Part of a small language model's weights: no biases in attention or MLP, 720M tokens.
Each number is 500 + 40 x the weight over its row's rms, rounded and kept within 0 to 999. Layers, rows and columns count from 0. Numbers have three digits each. The size before them is the row's rms in percent of the matrix's.

# o: layer 6 attention output (transposed), 256x256, rms 0.0984, rows 214-255, columns 0-127
# v: layer 6 attention value, 256x256, rms 0.0973, rows 215-255, columns 0-127
# gate: layer 6 MLP gate, 1024x256, rms 0.115, rows 0-7, columns 0-127
# up: layer 6 MLP up, 1024x256, rms 0.115, rows 0-6, columns 0-127
# down: layer 6 MLP down (transposed), 1024x256, rms 0.115, rows 0-6, columns 0-127
o214 109:487503543547513574535447532435457476509478498464490535526507498601541524464520606535466542508481451456441553506503541569485489534491514485525467453524546523447479550559523446550551514487515490402496475452534538374492508450483432509511554478513477526487525470442461490460512587508467509413532494447468437552496476473464578518474475545480516424514532461522531511525529498435511466448475
v215 113:429521414449533562535481592514515488552471512448502500445567490501492486449523439516512518506468507529511524500517548476568490510524567506490521487526507510502553486465539497470533540501505572436550507520508471478483520473565496480516488434508467514496497494413453544442546468490430569530526515534584453506479492490423477548467469476554503558446519499493462497570467474550435474448494
o215 115:520487529510475519523468460592470560496460470496497558512473445493587487574515471506565546491442488565470458516508502510493547440430515484521498499477514533576556478466524484492489450506606528512452514510463442464522506533545538511454536478477506458550534553453499527569508400542508512516524534504402555483459444576498484489496500560519477463536489585467486454519473507500514436539469
v216 117:459526485507487447488501525524536496484528515491451465540517466395414488519498505564547498497563511484509420489509501456514468527530462459506509456519504522477441509478490539388466480498419486527483501477464524448546483459549463467380514514552529403480458471501503539496520471516551510574566388538434528528472451496526498490478529551519546506524538606511444511587446520510512444479491
o216 117:496462532548455459573476538450524498533474441522511553490493398573639522500508514531462465494415413516467508533525478473449520491473536507486535439545544502522575511474452414549510490456503526469509474446522476418472503481487536496501478470519483555513525446435526456462523517457525508530429507486451447484512530488507469446509455482490508495541475462556521545462564559462476486520457
v217 096:529464451495453494507550503554459486514551484505445506522512496477534557513452538599416513513550468496510470489548534479505556430446470503501522583512507511518474503542499473529487530483490509539569484552491516513428456530491520483521500477531470538482526517424529563539512480568466544503525545515464435493527505486439580483595496486512504539575519540494389495523593480452464579414492
o217 094:513516528613518578471464520539531449454450513457512503516413488493576529501498492526595453478496459498527545485458495407519474405500459494452476504462488526554525466497476500569545464490529572508525539496446485482535534485484530568552509472422505569521394561525421503543513540445459518489544520499474498470471563513553471537471521557486448507559513483473497495469452497504469436552451
v218 114:513426458559545504562523432478570515476531499477463512495541507435523470492500426520557553519458571450456512466495610529516441448479495472496586544547533489496574484445502536527484488519482500415519475529500534451532497567481483459535516419526530553479469529562464559495489598522476487476462444407510506511489517438484501443465406517528526493562513468491548494544487479493510581535508
o218 113:459479525435540503486503497594509556468573448484548489536473510505549455537492493485512513556523532575519512540497479551519478486570510517467498562469531482598535538506506526455517463491497532547534558470467487513526517550494569433529516546443463467494456543505502506508511500451527528564521466524497508535465575456563539490471497521527456506534478439559484412438513458477466474540593
v219 118:459523445494529538463472512553471414461521434536415513504458512509506505431556522568573571527457531526522564541484428500474472544505591500502488497585534557489502492514495483534496491524487470507436464560502499444429484471464489524398529575418539477505477482519487485518536474489535518479464443592468518544473495461521531530511500563500517569555539434517487481465550511501493428525496
o219 117:534414480508499468542530482537535565559505532523380500438526529429581500465508437462527472502512466490526461472488506415552484542460493405494507499514447558464462432464490430522487430463490595449487504526483383560471512475516499561491484508521585500487485522504536515511524433438531578374485579510521505507516479551520450562474459565500506442499473495502523450494447514538482496435602
v220 111:565555524555531475564450469496442524483446559494508503516463498565473487502420481541389460473542507502494492463427545501527511547582531448459504520536457491509508488500448574575560575497516503532470526501513598570551446457559524491484518518505507522481479530519463469505509413478475497504489522494471438493421457548515550512457570529588539541464522497445520486450470506528489526530492
o220 111:500531507546450536478500545527565478510500501477467451520501488507469501490498449495530505539493470478495443463508480537471538491572447561554540484508459541512529525535504534527431524534508470506437406476482535502479436487517463586508509484505448411568518520507539500466553499516454531546482530482453503505481500508456518510545549458512503509456549471463544499488501598526493462528469
v221 115:472503513489548467460536492528406476522460533450433535428473504490479527529511493449508581525484502521520550504576472422601440513569479516543517475472498501492529457518527471536472588502530456497443558490465478512502489425479546505500543529445500556522491472463490538437538515492496571486552491548524472482531537571451559536520537465467542498458462512462528472529436496515488452504493
o221 118:484579546544432509512540522501503503526467587452426544480491509464539487488488520487504552501495413528540462477526475490478502513455544435512558485519567538444484522513475535527528450484494564515361513565440451458482518524502488549515495505503553564502517549535544468533571533540449530491529586435450479480498496561530452583458448544479507519486482458410484481532475441498609496532534
v222 127:411583580526522466497494535497530421503503552413573519492535456519483522508544524429501443437477553497486486480468429503542516531528477507468416463439474476488515521419500555472512599495490550464526549513499477495540528534568508487475497447567483522533555453535524598484532472468555486496480506485516462454479466480493516592521524482528493493487467533508565511525542480533565480474499
o222 122:527534526477483516483517523517465494468437438534487446474546540557531479540557492509512513456484530488493531513518512473525488567495546526534500506488552510506480516507527512527532484450557543585487401478571556467487523514514454458465547466508483396490622388458521476536481476550418472485446513524501531431487426509418585507502502468511568530531506543514500537590487534494548494540435
v223 108:462513555406531503538562537480553458460477505417500474499540481523473471562513480463518543510464450510507500505463464489545494492573518482475467450448533487499521518431479557518539398534517576535506473507501406493512510487476533458412546460459438520545524534449489507518533507381472497472483505491516347470483520501385485554487558524488502477561487499484506521601475462493534502466512
o223 110:530510534520473516525495493504464524468497462557561525463509588553537439464542553502479541540461510493516506549528497502459480514484531472524493432540588508474542519500593512473534508471516508425507479494442558532559489447544582398508491474500456539525560458436473535455522486564479511473511484494505537496476499493475505515522445545527474530508485477508410534529546474510464504448471
v224 103:617559466549465465422387518505455454460511550530529525469485510541558567446460553468456469423584539573522473480482516449536523502534520480483467526511422462486484470576529502456471569471496516438531547412497554519563488504523477527541487491552544492495461517481531418439469481481543479553484521499460481494534480529596530484488490494550587536537512472520466482466457521532493543523489
o224 102:475511419477513445506572467537577438530455533461436426486511454473451515571467401547485478496489537466534519451501500509483541520521478539498545474498447488524497536480543499535429568594515464571475452500466471466493449554479504526429495486532565448466489498515487513504455513549501492569469574590547476471542459496501504492487511407512541517478522538476506498484548494516516448482494
v225 104:445530507521489550516506501480546564496481508556422461471466533452541475487513555530543493543505472432500585494476494440504472545584382528584468442513476513478451481581535549545478478510514466542425525537518500542482558464512532499519512601412502553518519476479547503500498472509532519558499482557486500533514452510495455618514589517439494478465442529411541518451428495559467426525504
o225 108:514513483489454461555489525485519534522438634568439527471474565446448507463475542527427547478552419495453474482532518461551496560413560452489600439538511550533478534494425557496519485481475479489489450533507453512537511505489505480460488478504486513502546463503497458443585512432492478434503555463451484490515480463501490436507458505518471467540521464506501549505454551471555514504451
v226 101:407494529482467494486559498511534503442535460536500483522490516415537465532450501513470523510504542473490449447628505486430448406502484514487481486449543509477509510528457554448496445526491487546549427452476540526529465538410557478525510451537485520489579470547535547505533565552489469549531404511460523523573515493493486478514484483418507501530493556517546529527548498471576531442508
o226 102:539464511554546535499514515465469448462495574516539541487464481472529489435508566483569452510492435532451556484511464463499509548502431434513521509484522484419485528501526514605573495355393517473515539520532478522501501472486544440586449583440487527539447462516489428491558593492509484500492426498541494486517590446510482449510508480520452549548438438543476517490507567486489561541472
v227 112:577503481500507529508478462485513392476475541457532537557494485534578546445493522418458455423485492533518410470475486477570544495514531470399585531470478456516421486545514503505494562490542528502488545496476583545485510508549485463577468496480527540511467519421517440486498476523533454522493523520500434497504487521468529479497495547515534522597530399465452503445427507521487558519499
o227 112:457513421477478524466522484544530426517455503470467418501526520475460476532465450541542544494521524476550527498514457564494502445541431546516487501417485532621569471534544481489513493492468516540466524502513519565540443414567553490445512540462501424499518491512468524545484543505462533529464508547518492428476472565524554559540471451441529549455470494470484498483525464524504503441514
v228 115:577497489484475591557436506478455527453478505518547496474497516521540465445432447490516457451562504537492489447564589520466547436540503474505560544473443486506505463558500566464484475484437509503502488476508549489599495513535482480536470509502525577483479473482566397424507519525455486541536574561482501562509468466514511460420555493493580571474495527568479498511434515501526500544495
o228 113:476503417518516446502523448534542506488479508515563472513488446483364527584444549538493475503457520507455472508492451475503587455522450513499494465481488501400520489476598507490491541573480467530481518554426492512518491496464524484497514540505484504534510533474506568495529510527545488602538500561479523509520507510484458511546535383519506448472519541467477476460558631514503511437523
v229 098:553507597596499499475583532503576558457487549559467486497468529518488505506498509480396472597527468441541479493496481468510536575599489496530445470479520454479486510577508466588485548516490435576457482468469510508550474498565509569492480523491516489504485494511433511520440464475497529465530496565495546457560538520491534555532519418512459482560423551467489512443536554475493494509509
o229 099:533566513486476554491497489419496493532487546548502470501514471443436477507378495534452523483578471507483523409465570511543533621553525509462514458520483404363505554511502525500534496521504477503495531486581533470472519531474557520554458482555470524467509534561504495469504542464462487526433532461518461484550491478453486465503589541529450525452446463539489572480466507512522466540459
v230 109:508607518464556584508574523472582494481434522508579503456530506448554425471465558447476520533460546413512547490598532444437542570518536520526457477494452554480520538531542516470480460516467535503505518472520504497531541501507464498519415523472454437469506497529464546482515505442527495530547504447515547484586532465416496489444444495424490496480468584484552514550457523545503453465499
o230 111:502478551529521500499465495448481500446494508495531517507570463515481477464512483460529480462443529573434533456465561481509572501468596413515477474501475436467528529442477473476593489404486489487557570556534446501537481590523565476437514517552534503518562493449575378518527461534443427481462480443485517511484516548488529414453462448512507530514484498548503577472443551503510528546468
v231 110:603574443543530573553438436494512547463501510535552497482477493487525521479531509442525477646470504441529498543496551545501565498461503502480441551521474521492515525476493448503488512490509507464608509457484514483558534533573427595458434461510524463518471546519471503521456501473535463507484550523506492426570485446490541545457423465516530522565446501540473511555530498505520499506499
o231 109:488471523485508501527536484508515478439472488490445486509560505579421448543452490504462460506499565494533531436472552521508567447527548449497452515529473444536448521483590480493546542544511479617518494519545465439523513545480501424495540511587539516460557541437436481546488530481462437507497470514471558529564514562504508506468533527490514446469534499584498486446507465519501415432503
v232 114:508423486452543515466481502540492631520534540542522495509539495483468537469614496489541575490553556554477460540468477504463543599576502524445514511473473501490506494537496433465474431497485489521536488493490482459503480486504462489403471460557521523492563536450535487562459508506483562491502471568508542456460446504488472455500543482586605536541552473503490498493476497503493515530499
o232 114:492497500480485518502527464544550465499539408488461446467517434525489519601428509527444496502474445490450500505478536519510513462486489514478526428474480497545507495469481483504494490531543478490537580489485563504487504510461482495534413488562535494439461520412473590418503432440548525524492458534512480542504504476500495474491481549478436521509476528497488482464522444469473507397402
v233 114:472481476504464431476492542535524454494495475484512521545508493532449516454503537518491454442483492558490494511412465522437529506417549377463517486539428495532514485517491480478513521471457478499406438629506542545474502483476505479495534485445507515517435509460503463432498472481465548464468550466510474506425517550545509456509514515505419493470533416478480458464557507458434548448497
o233 115:511478471523509505510527510443491495589530445502500534475520533449542480504551419497524461455545480485602518545565456504505453578545447578549522455437529504518535410505472520419346509498498614445459444440468486547532451433505485617446531485476455471503507526521532588493429462505522507538487561480522586538459404517488462467519512480477558568471534547480494482555463445491478540538480
v234 111:442471409488556554488481537485446439469502466500493459498599516516479475390453479495521517392477511595508520469497481463476479478468493467461534521543443529485522509522484494453487466486524505515544447551508438432443484508499525464513517451502530512511494524563534493456534589517486483484459531559474442563429523465557487460517539554564506469542467514546461485510608476457472517497511
o234 111:499504418507528487532478430483506504493525493552567560440486491450555480587532446498589439550506491502491396547522474410496480572501483478462479492493509554503582456480530497498518511517557571503461515500431504517504492468443538498494541497469468495506479571532491561520497385474566556487475472594501545470508505553483477521527527543512556594470499567535581458510504454486474496529560
v235 115:458593520517506416477422496576433489461503522529501430504494514514523511475596572431458570490439498505517454427534479519493446528487543507511510513451567518505460489528440523428527499538516478557521589494493490469520508480486481501574464453527506494544520527457400434498519457470550456582484424491530428540539556547487498503519435514539429526565556509456514502494530484478534499470491
o235 118:530484465455478447444513590447582416502478486443439534545529566523538561457542478462525514537485494478492509470512473500492480514515457458523487447575475560675479509579560451533485511444505500464481481522518483560462507513528449482550506490521560537399517519497443505517483465516478505469467485576555510492476446503502559538449508491464587500474432497481447538502489456483422530461474
v236 101:565537466486539541491467494512424471496525507491505449508501496515493497477510473494552530412526498563513526506533466484444543472583496487464447474468567472490528492513590563466499455496434520474490505463477491595487523503483516455412518490461556497506610417522501504477547489496500469504542497494460493493486547507427465490486524493424481430479586509522570505554427498503462529528494
o236 103:507432461565481405490504496513503484516488569493493537433510529535471537468510502478417514520471441581484492485543365497515507432503459482518568444519530520469537465484528493511507514485436519492585482483524455522486471438526504404469426477441533485522469397519492479458502515557501488494485504520513477530534488537496430508496437493525525520450477468439448513477544567574528564464378
v237 097:532491537510516468465469555573507531561465543492501520521533477406481511443458494507480501413596530538495480487444521453455538533505439492589538464494487496509500501511532471511449585479479477540488553485552556521558510496514465535451507574488507385462493546522504491487432510605481526523523463488534523529529456509500531425451469479465504501503498449547487483482480567521498541471500
o237 099:461533567506445479463568480469518472527528473450461460521457430505479548496433423537514458508462522541444473453501529493471473478496500562473492504480452534404550476445372558532469484466504505513460486568503484536486493501509457562486505536532519512495499444527523425580513531516507496510504500466523516523486541535524448443519502433483465577496510516558586481509531580460512531586508
v238 101:591548481479496482589470608508512523499467516559531507463571517516502560457447462499459481466519433593534471544475487421647496471526528505416521500496487499478549464515536485446497482473527550496558525461486478483506444459508559500475483457568498540523505464530525460521449490450485527521477552469477461491472480494508501484445528467521517480417529544548481487522480525513481503514489
o238 104:449482493491511520478561438534468455470463501521552465552415454516560492608535493553509471509379533489533468479519533557453550460502453538482527484502472463459478488454525491498408537632533470550516464570488527495482481537486497486475539500516543432518444559451543524506484433558548495512510547575512419511510520508496476489564512459502446554506454478459520414495532491529548453476453
v239 121:404414581493553506544529549477457637519486487513521445533496496503464447469481512574488427572519373534506531484462501436478448449447467465486512447480490483511510497496478481521500454484537482544571427449536443543429484498480558480553495487472448556514471557511502493510464519495453511532455533486454546490508529523509419513457558533506447459456429526426479534517450492499567539499513
o239 123:550545477485501556474519535474506487546517466555588533518489517493440499509489597519508519508541468507520445530542526535484482546471481577497507505543548421554497508540471584492471545560503451552512524444498599445574501468464538409506459521495352525561474512479501515459487493470530436535504475487448482494457530454485460404569547547515466538517550460488512518500529504477510539488516
v240 116:462446506451543493479573569542503487566486491508490483474513501451481516515559476530491502470543473520525424520512448469549516450511536546485526501393501461501459493504572425485489514486512506570591462515498476521499507471558527528487507405518485537486568551525439495550483460550483590492487509548491494466576491454440418543507535404464517424470514529450439528507474506506535524467500
o240 115:518526476481509538468495530513464532504516439560525539495442461432533552517438597558567545486421488491491529470546526512486474466485531508496459519470588503476533498520461518536497508537531471523559537485526580454525528424451531420510470557490506507464488490514482529479532535538471458548521507460498463500573494580490487524529544577509450530524448589430475523516487509479480485570503
v241 111:493466520482526523550468476462483504494488551453452494515516516535535480471548481475487493536423519539499492504432469497493467549532545575462513497480497515472457523411449527513530525512525373558487548476467484424451517491466489484522561524475517459532526536594524509528501562451502532474550490509547494552429542506516576484431476571531487531583479493504589494521573513513463461539504
o241 113:512433481467447506459524486422505508504526510559464479439483535552474436480495473430548513538528545451512509545495475509449502556490516481505523521508515539462483447521476519523475463458480530447422502550532498550416495460577423513507531524504563515508579480535553450532551447490506542428488452573514492500515529466489459489535480552470528528485484484540538475538513577472577500514566
v242 110:522517521454506508465543477475513400460474570464552514449531496491511506620568524455498488479492530431524451482589529495465575539525524478479532537447510481494478515474579508508461556500519461494467511531463553465535510485509490505495416470516451597517522505497500497501530442498484526457593505546551476490520544489425559493540497447481564499541526576531521520593489492464514487490507
o242 111:485484490533508548435471509474497513497451467479554464504546523562455501485460542463514558429458495494425533547495526468495481459520609452474417492466532487463522533567474432481661472428551537498499586524486551459565484530499542495465551561504564512464588493436500524534517538481474438558478514491522488506474495552520549567468473547545487522481456503419424519488491562519529454469483
v243 115:586554501555473489554489498524471531473500520510547519537465524551500473468523471488441449488504538548502533478439537539424525526561543451442509521450512508525519503506444542535537515470401436475443473481492545576571501506463522504409490516454513472492486511512446508408578510484511496487509560457520515464518554531498603464418494474506537518501569426553504483521465484498489572543498
o243 115:538512497563516472490554479517525475493559471474505461483529469509429542520442490490432480528467506497542551411520420518507576502552508536551523480482458464524504477429576546496394531483470601468522501525467465508495415437496463550533503461541480488584523509520573556485443576524462471565535486480514530547531486516470454539491493478458588499405565488500512471435538563540507575494487
v244 105:484448483474489472516511501538502526509476486530495507483525522489482513484535502476467531554465580569505451491469490466496463541517557550495572523492453495503530445525450507460514528515542407505464539491441493468531487442480537502541540489451509532474455499449462526458528499484481577529537418599561521514492537548555508501507562487544507550569506438417510489473530497490518468492495
o244 104:490448492466441550491543522502531471483515499488429518502481488388542453525444545487598503503527463505524486482516461518451519523469511512519538478482530551537440509506467503501463465491515559475413486497493479546423522471560510559589506545516464521491528612489528529451513491493483558528519567490496533501535485501477405496492504532464469511493446546541494465520478414420540514515496
v245 105:473448606507508465556447492508530504504487581479520452545490485468532444498535443457459418457515505485497430429416504581435472531480495478439469475459496463496469556445436517483508546495505503522575486483505532529575534542501498493552497489526496456529589541558448503545414571451518512497471514476513439481544557522515494483447490511527433491533532427492576503544521496538523542446497
o245 105:560513500466516463472547523437514465506552475573563406470537521549417492488510495517484496521485540487527550537539446563466532511516444526515483558501561504482541506517536573524441472439503475534477443493541565544494470429543414435495452467525456502516560430540505439549470482551484497557473390532561513513494491453475504458533540463470506569489479525551453554531523548443472533514594
v246 117:526478583518565574536453476443419515497482545495516473468569511461481468445478488474542441486452516502506570494508487467442542585486509542496542471440437486483574479476499571468498479516446530464603456527460417473448538506508487503457456503501478552487470506561529558497492498490425477484559499536533515552454496528466493434455532502566521471531468533545587503557498478500497463517500
o246 116:505447436441525487511492458443463475487559457526583427468499493577422429604490486461505523506493508514460425536494506504402511530491524479501501466569544521502479511510466531419544483507494528522449546445509532533522479548506518502449524530572450535542596530423500498481531456539561436513505492543469557522490477462465453496555505580483546524529527521558517488524527537536492528448476
v247 121:466510527460537481520539638484543492498461540472512447460533492481501520543547554461450448463466467489504436506465551467507511569568518525524509538400460498498513524457525453454506462484474566503561569498508385465547544458513495528481497479599490470496518507505496553517465506492584575525529540535540523523466518470427540541465490459532501503509484527565487479617635483494488506409490
o247 121:520537548497466516439444477503435510442461387497529504465488440507531521562519515496521512491407550537458534568496591402489495537502495462485470514483446494532552502491505540585419499449597542542491406556484542501468559563494443525545538461527490550479581525473465538522520446533444482527518456546482571514511468524479500517503544474517449543499512523514480494554511522458528450550486
v248 106:650573493459439511461518489540554433414455529458496518423473514542617556521426548532474486489501554499527470485513534445505510453529540484530429434512527494476533492569534534458507505503524508481444494511501636507587458530501495511532485540482498516472513513525543466478507383448469485507533507498481458488478527502468512469476487438453506540525484565500509497505454575469506536469508
o248 106:483500509485502511504543468493551474529433520469478495516517568488438473497533459495528455457500494477460542479487530467474534482493497476494536435489492482342512465497506481510571552452422522438473465568479440500544482601517588524476500515477543519488435466516468480554475515496509499546500633460536489515535480564510505506531495446530487543505479520470474448505524552507499423485435
v249 105:501415457507561580525443420485436464549492470527490438525517522448530458515488509499577543447451421442496542514555464480519533543440492467470523521502559501495502500478495479509530476519477509467528427462511459563430555491489503479497483517506482534486514450532467539534458479602512477517486424516496576538559504557429388488447483520470450480419539503446578508456407489544457515504501
o249 107:514479495458533473457465507496431500582586490495487509498508488502491535475508518506481574495462481574505451512518471574459518425469506443480459581468481553593538475546415524477508484439442480487524573476580473516527479463521496436450489534458494443532499516513515427479531550479487468431547426457476500460468513534538535563501459567469484488529484479513501522453492498477438539497595
v250 110:440400545509477534443574524536539490476564464495477479535513472522507506450470474590428461439522501526486436438382498426446451435489499471479562518462525460507426501521543502509489461486498471498550486465506516493497471560502528484579518474538510549503442507501530474537459528491525478485422499477363454510491524425502469447495498533509535519602459507501434524496492500489572604511508
o250 114:538510435477525470479514520581573560523511443545562476503496509411452486557453481532534479519546502455513546555521518458555454529515450555462516523485561418611549481508488522536487463562487495530550502439486543511529482505488589402540427475398417513479453429546442569479468487498510538574475544557533491458481525437516480484534542469522432519540508475474467483486545529519451468519539
v251 090:562489448457499560487501463522431429525543457453450462494516454460523507497463488520466468451505456590509474510548479459451522430441505515456506610542476497512481499471534483494476438482492564541596522538507431514396477539509510487532540502476499539491559531464565503569445529504493540488472566510445426520543527488492483470551488523504445500601526540528470503513538450496535521456483
o251 089:484490476557543464477458490549525507471461522487561503449484579513540479453532464482543486505464486517537517500464469419483461352445432475496480503464510537589513445512476487517552515523536520558534467465482493550526535480521533481477497507404565537544410513523425437545530468513468542454499496574534528522438567509545456515455499533497477528519446509493477545482455487537450476502490
v252 111:466489495499525507480549428546575466519519424497483479485470499446513520525555446531497571508507455507499419524540442428560476396507448520547469497496588487519405479462573448541486540510527478522476501502502503489479500514502535505494524470461466545508516478451527496485469445605544504466413461501456396513535504505453458535525510529422483484568487465484495522479382482516583475523501
o252 113:487514463474480472517495546558485517514465536530512519524530567452498509440465510507517532519543416459484504504523505503538409415471557483511469490504565487618509514542457509515637503495478478470519534478493506488550505426483565376482481537410501500485473459528453472506489626424441493405485563479513457442472568545543518531492450500514461470515413511429472542454501517493515495475507
v253 105:461516462465467545520419565542529506534491473501528491475554484526476521408582474532476478537524489558506469539483531515523456495515525483576518465496445517503421506482509475500488536501485491509577520465537508467502498476526478528519433492512466480492528476493455436562486477541551563500426543528446451510454524461518442553438496536538526552477497462530467528518494494524533473518507
o253 106:507486460450497462495492466531553567501447447541489449559527462478437523519475505518550503537512538455426429532516566497544492445474529503505444539529543485491486500485524517453496470596599399525510497589456536483496501497501484418491531497560458448482518522438490532507473434465534464523500555573494506461458485531490476468503510472587457469495517536441492528471499552571512506499502
v254 107:605592479488479546525499434480555562494474477474506514446503496501545501467505469419472537513464569499505524509482554548413540561596507510505491517506415506516512505541506452534512535484506508422457607519464550526498505505524446522567461513436507454478497483481485554535479488452491526496500508543539480491458549467430515417492537503522582521527516432509500488581456518509422504518505
o254 107:462440510548470524540540466517532497477521583465460493551537479517439460542447466453505483551488536535448532460457481507522503461482536471533543467513473512462432476455495525457526444493543516502484491557490441527506499533573519556507509489515505557547545557423501519474503425498501551531489581445489581514528467518552494536471480457444467529428500498515491471510476524537507507490437
v255 105:529582519575480507424502509556469458459485535501486466460542497443494522517525621522509450495467533510524516506486479390378566629547461526564505445464480477479513471601579519478473477522507475470519541492510458591513542500492512522497487560484510485437540511480487482537470431522553526542533422522462531500532544607466481487552499411461444487522480514498546511490497490478558510471496
o255 111:521516484450472445458497501460526464521470541426472458464509550487449533471486449457449514476522438523505493468498532435472462498498499460492564466493480520594513528470403557523521521379487528516511448510539478577525484573541528524517436534536490537440485454536436448489511544472482467506435542501550560547459475509543441501492458495511498588519493453492461508491495442539476552537363
gate0 096:488535544529540546544510446431523476466449522462522479488387543480537536498516476530466506520546511546512432397544552446428542475422484529503444493461492526513509516554515505529567501480498626454520494471467487506431517490423507543482560497408510460539541470442548505585416470567548459502523489494451475506488463543486510476511486541513586502521431473525602470483421505490521519576523
up0 097:511523504501493426567556542485544477549539527491492548420510499468503475550457499489441422517491494513493546556486463535540490471555528502441488431517509477467500509485473504457539526522505501521555542482500521467631544527439502467530527521484436473510451421537470453485528481529497419462471497520493505567573424470505402520509495537451474503524430475478490483476512526496518512573515
down0 096:519507539498480467576487574470492551527466495484490471558460502452545578499504476518517473470525478522535469589505500505508417529502537511516562473476493512493541523494507511512495427527488487458457503556475551462555521476547487554548544523472469500488473457474469529581434508414490475473439499507504527531586547512459515516525521501439506605488518460528482540530445508436465516498497
gate1 098:425467487398533544543470499480530502541473550533502496535489548560566466490457521499449480554462588534559527496560504482524482532456495453531452541546481513518470498510504455493501489511562463496509505447509524503597552512532584503520465524468532597386536541530514482493493486461429508443518420522460515535538517519554492527537589562442557525504444504502436423499504506516568484500526
up1 105:559470505492443442473490506530579537506520483494544507520536472471533550547485509507529469532517510435534525581541404535474476526488528460520546446571442557505505491477539490444447448492502509539490502526477523530455482488526498506523463452548508514486458488539505549430436465503510506475592497550537570483538492494559422463508490540486541499485542536443437507492489507576502512559478
down1 106:544432505510445445482471447419511538511479510546472477501581502523469555526577472535525554509493517507445523564500471479484504571489470559488492479512449437503512541532509495446437537566476520573552520468447483497510563449534528416526473472466506523562554518494520532458576507521500529503505518431434468425475448549478493514524492479577499506489557497519420469537479536490505562554540
gate2 099:497512467438533575433463486476472476539514480496454469556524535516456470469561522520491454537493480449553490503467501544540517463596496521492447526453546538476489503500468461451551529452506520485465575542544577493514496443524510475540539448498546498491485524502500520507545501540466530559501547515567472488508546490501521420475515415514499475599465523524444459543456453473514405561510
up2 101:537463520459477399464532493479500551529581474549460544510488486466484464520625513505466492559446556450509523493488461481507546505536470486466594520447426476520460446492559482500442509489535514426422481512474555557481451587488549523583542490472549483465405506503542497445554522447510505499520481589477506494431522469551527594527518464457515445457562471574480539507488486465468481537495
down2 104:532474461562469484477544461454487472480488474545531453459509496496467444481512549529509552453411449450428548523594444480576464472435551486490561484547464537605543483495514500535567499482533518501489525530533542563554511512507516465572516511505460559509459433518451467523562471505484452476467432521459530523468446535495477515547450537481450542471479508510501557417560576453497485552458
gate3 120:430469449507485489527532560508528499548457575576456500533532520432478486505457501498480549564487513552552495448574468483517493497438502523517440503504472612481531572459496418528518514411522510514497514468557497403540561510439523449498480444475440576460485437462500515485461484484543469468566470509453527517523517516520522471554471480502556553530468470446499383555470470543514485462510
up3 111:484463530400517529518505517506543558434475495454504564519447553424508534488508518522505497474489521553507480443513481508487493452469500405435477405473444527495481510550485453512513557640522505451482491475493506520512587539476470500467496516529495523438467523497542488488548503499495508467485502490443459515557453476535531541529487543445441411546481524525439466472432487497446494471487
down3 108:471575504482435473535493458501480498425489480466515446569406469490570541542432502496429470534475516526499469527533568555509417516442434531493433525548515489479433521456475468540574468518507443505497489508464501489473435486590554464490530491489437465532566549471501470532523507495447574575546482514470517515484532485554509412520507558489557466524510463521410524483588556501520572500490
gate4 100:505473452490469492441566454459451482568487563505438540545446478466401501555474480476518497428530539571534451499588475496449508475472527519442453539558492503503449517539513458466532517536514494490523553564505562525499534495462566497534569548548464508480435561540460515552574480468516504499478514473384494608470521522585525505492513501535528468610543510540500469473520482480481527465490
up4 097:485549560566534443522460440537486499500571494482577525561523507516585519547451463511521486530494470509509578516535476549470435538542577536467495416479504484500496524444472476513504457463500480577576526479556509570521512511501532549446463456462519513521514433461497500560446591466526468522468489516507507504511551446525494543527484506578574513463517454511447516512588463480476499469477
down4 098:513498556415514508465504478509527507514503492493530496437470549498476475489460440493443508451470522494485583512550602496531499583493497536444449519518510564609510525508439486476405455473534573508517601487542546541550505404538485431546439536553502472488467451583469528503450508481538481448508481502450566476468482495478453512459525499511511469471519564469543553510411518517434497444536
gate5 101:508504485498539528489461515425554528450446474578463448505497520478448588543547439547513482521496471515508496420557520476449525475505497519467555535551485539507584539460554500409453454446445494478498442592570490485489567461538523471485496495540388463472468534532577463461502493540499547518572533517588442567506518532485497531469470517464490553517575493433499477477557519505516491495559
up5 098:466536497460455495511530468478455536519474513415431493526445490491487565493548559480462513458487485461525481439467502605459517437528513477473509604421464528532574474479495522539551503429546469516547519492467505473493539395445472516469519503491617487492562467503539460558515497429495523545381557496516505528508538526493523527530465485626504437475539522525479513527550492488497460485472
down5 100:459513554526536487610488532453526588518452506464477468507464549585519482476485481463500470454509476482528548484471453559417471434537511525502549478492501462543451523527471541537486504513440458441464540483474468548471509506571461525495505491472496424501440533528528498565441492514510545488432476510508535431531498501577460593511493559437507519497512542493489531499474367556479554522553
gate6 100:501536453415515469531486563553467517469513541500442492580514501492501492496508500446468468479469494472570514508527512556444549529518593539563529509478479443494534560560471501547469534481485437526442442540458570521501526540532447472411473469453434427496518451589500500500506425492496496579478484515492494476540528497536554532463522524560496533539479472471524515525479516495459549488501
up6 103:439544473451488534432541506503450527483608512500515522518524511514506520478605545448470535528469454520505481557533519479457435488490560516543527499438513471476514499505431448476540467489435526414491473508480482503519501472482528501478447538398501470485491502444470544527587474424510470557468566554500420465510588452509520564534478607550497500491459490395459497505501531516505493482473
down6 105:434483507510480534515498430576509484500573583510496509490476513524426554464557577404545515500500466463399483554507510414567458491502483511470454442476479514521457449477539552476475518481496503462552551552525461494483472574510471500530515476502584487541553502541463542479506523498433499436461510463439451534530456531489466490568542512505539545533440494459456603496506601525534494481428
gate7 100:515538463476524560518589515490490544476529522559559516484421568463521519511536489474544425503474531434530482421493534540449456549469445491473509478563529561487457536487538467486488577548564479566506412486525501503540527524527445519497519466481505472515492466470473392476520454505463489478527608519511459454507394518476476514443556509581446533523504437478580445485513469518522487446520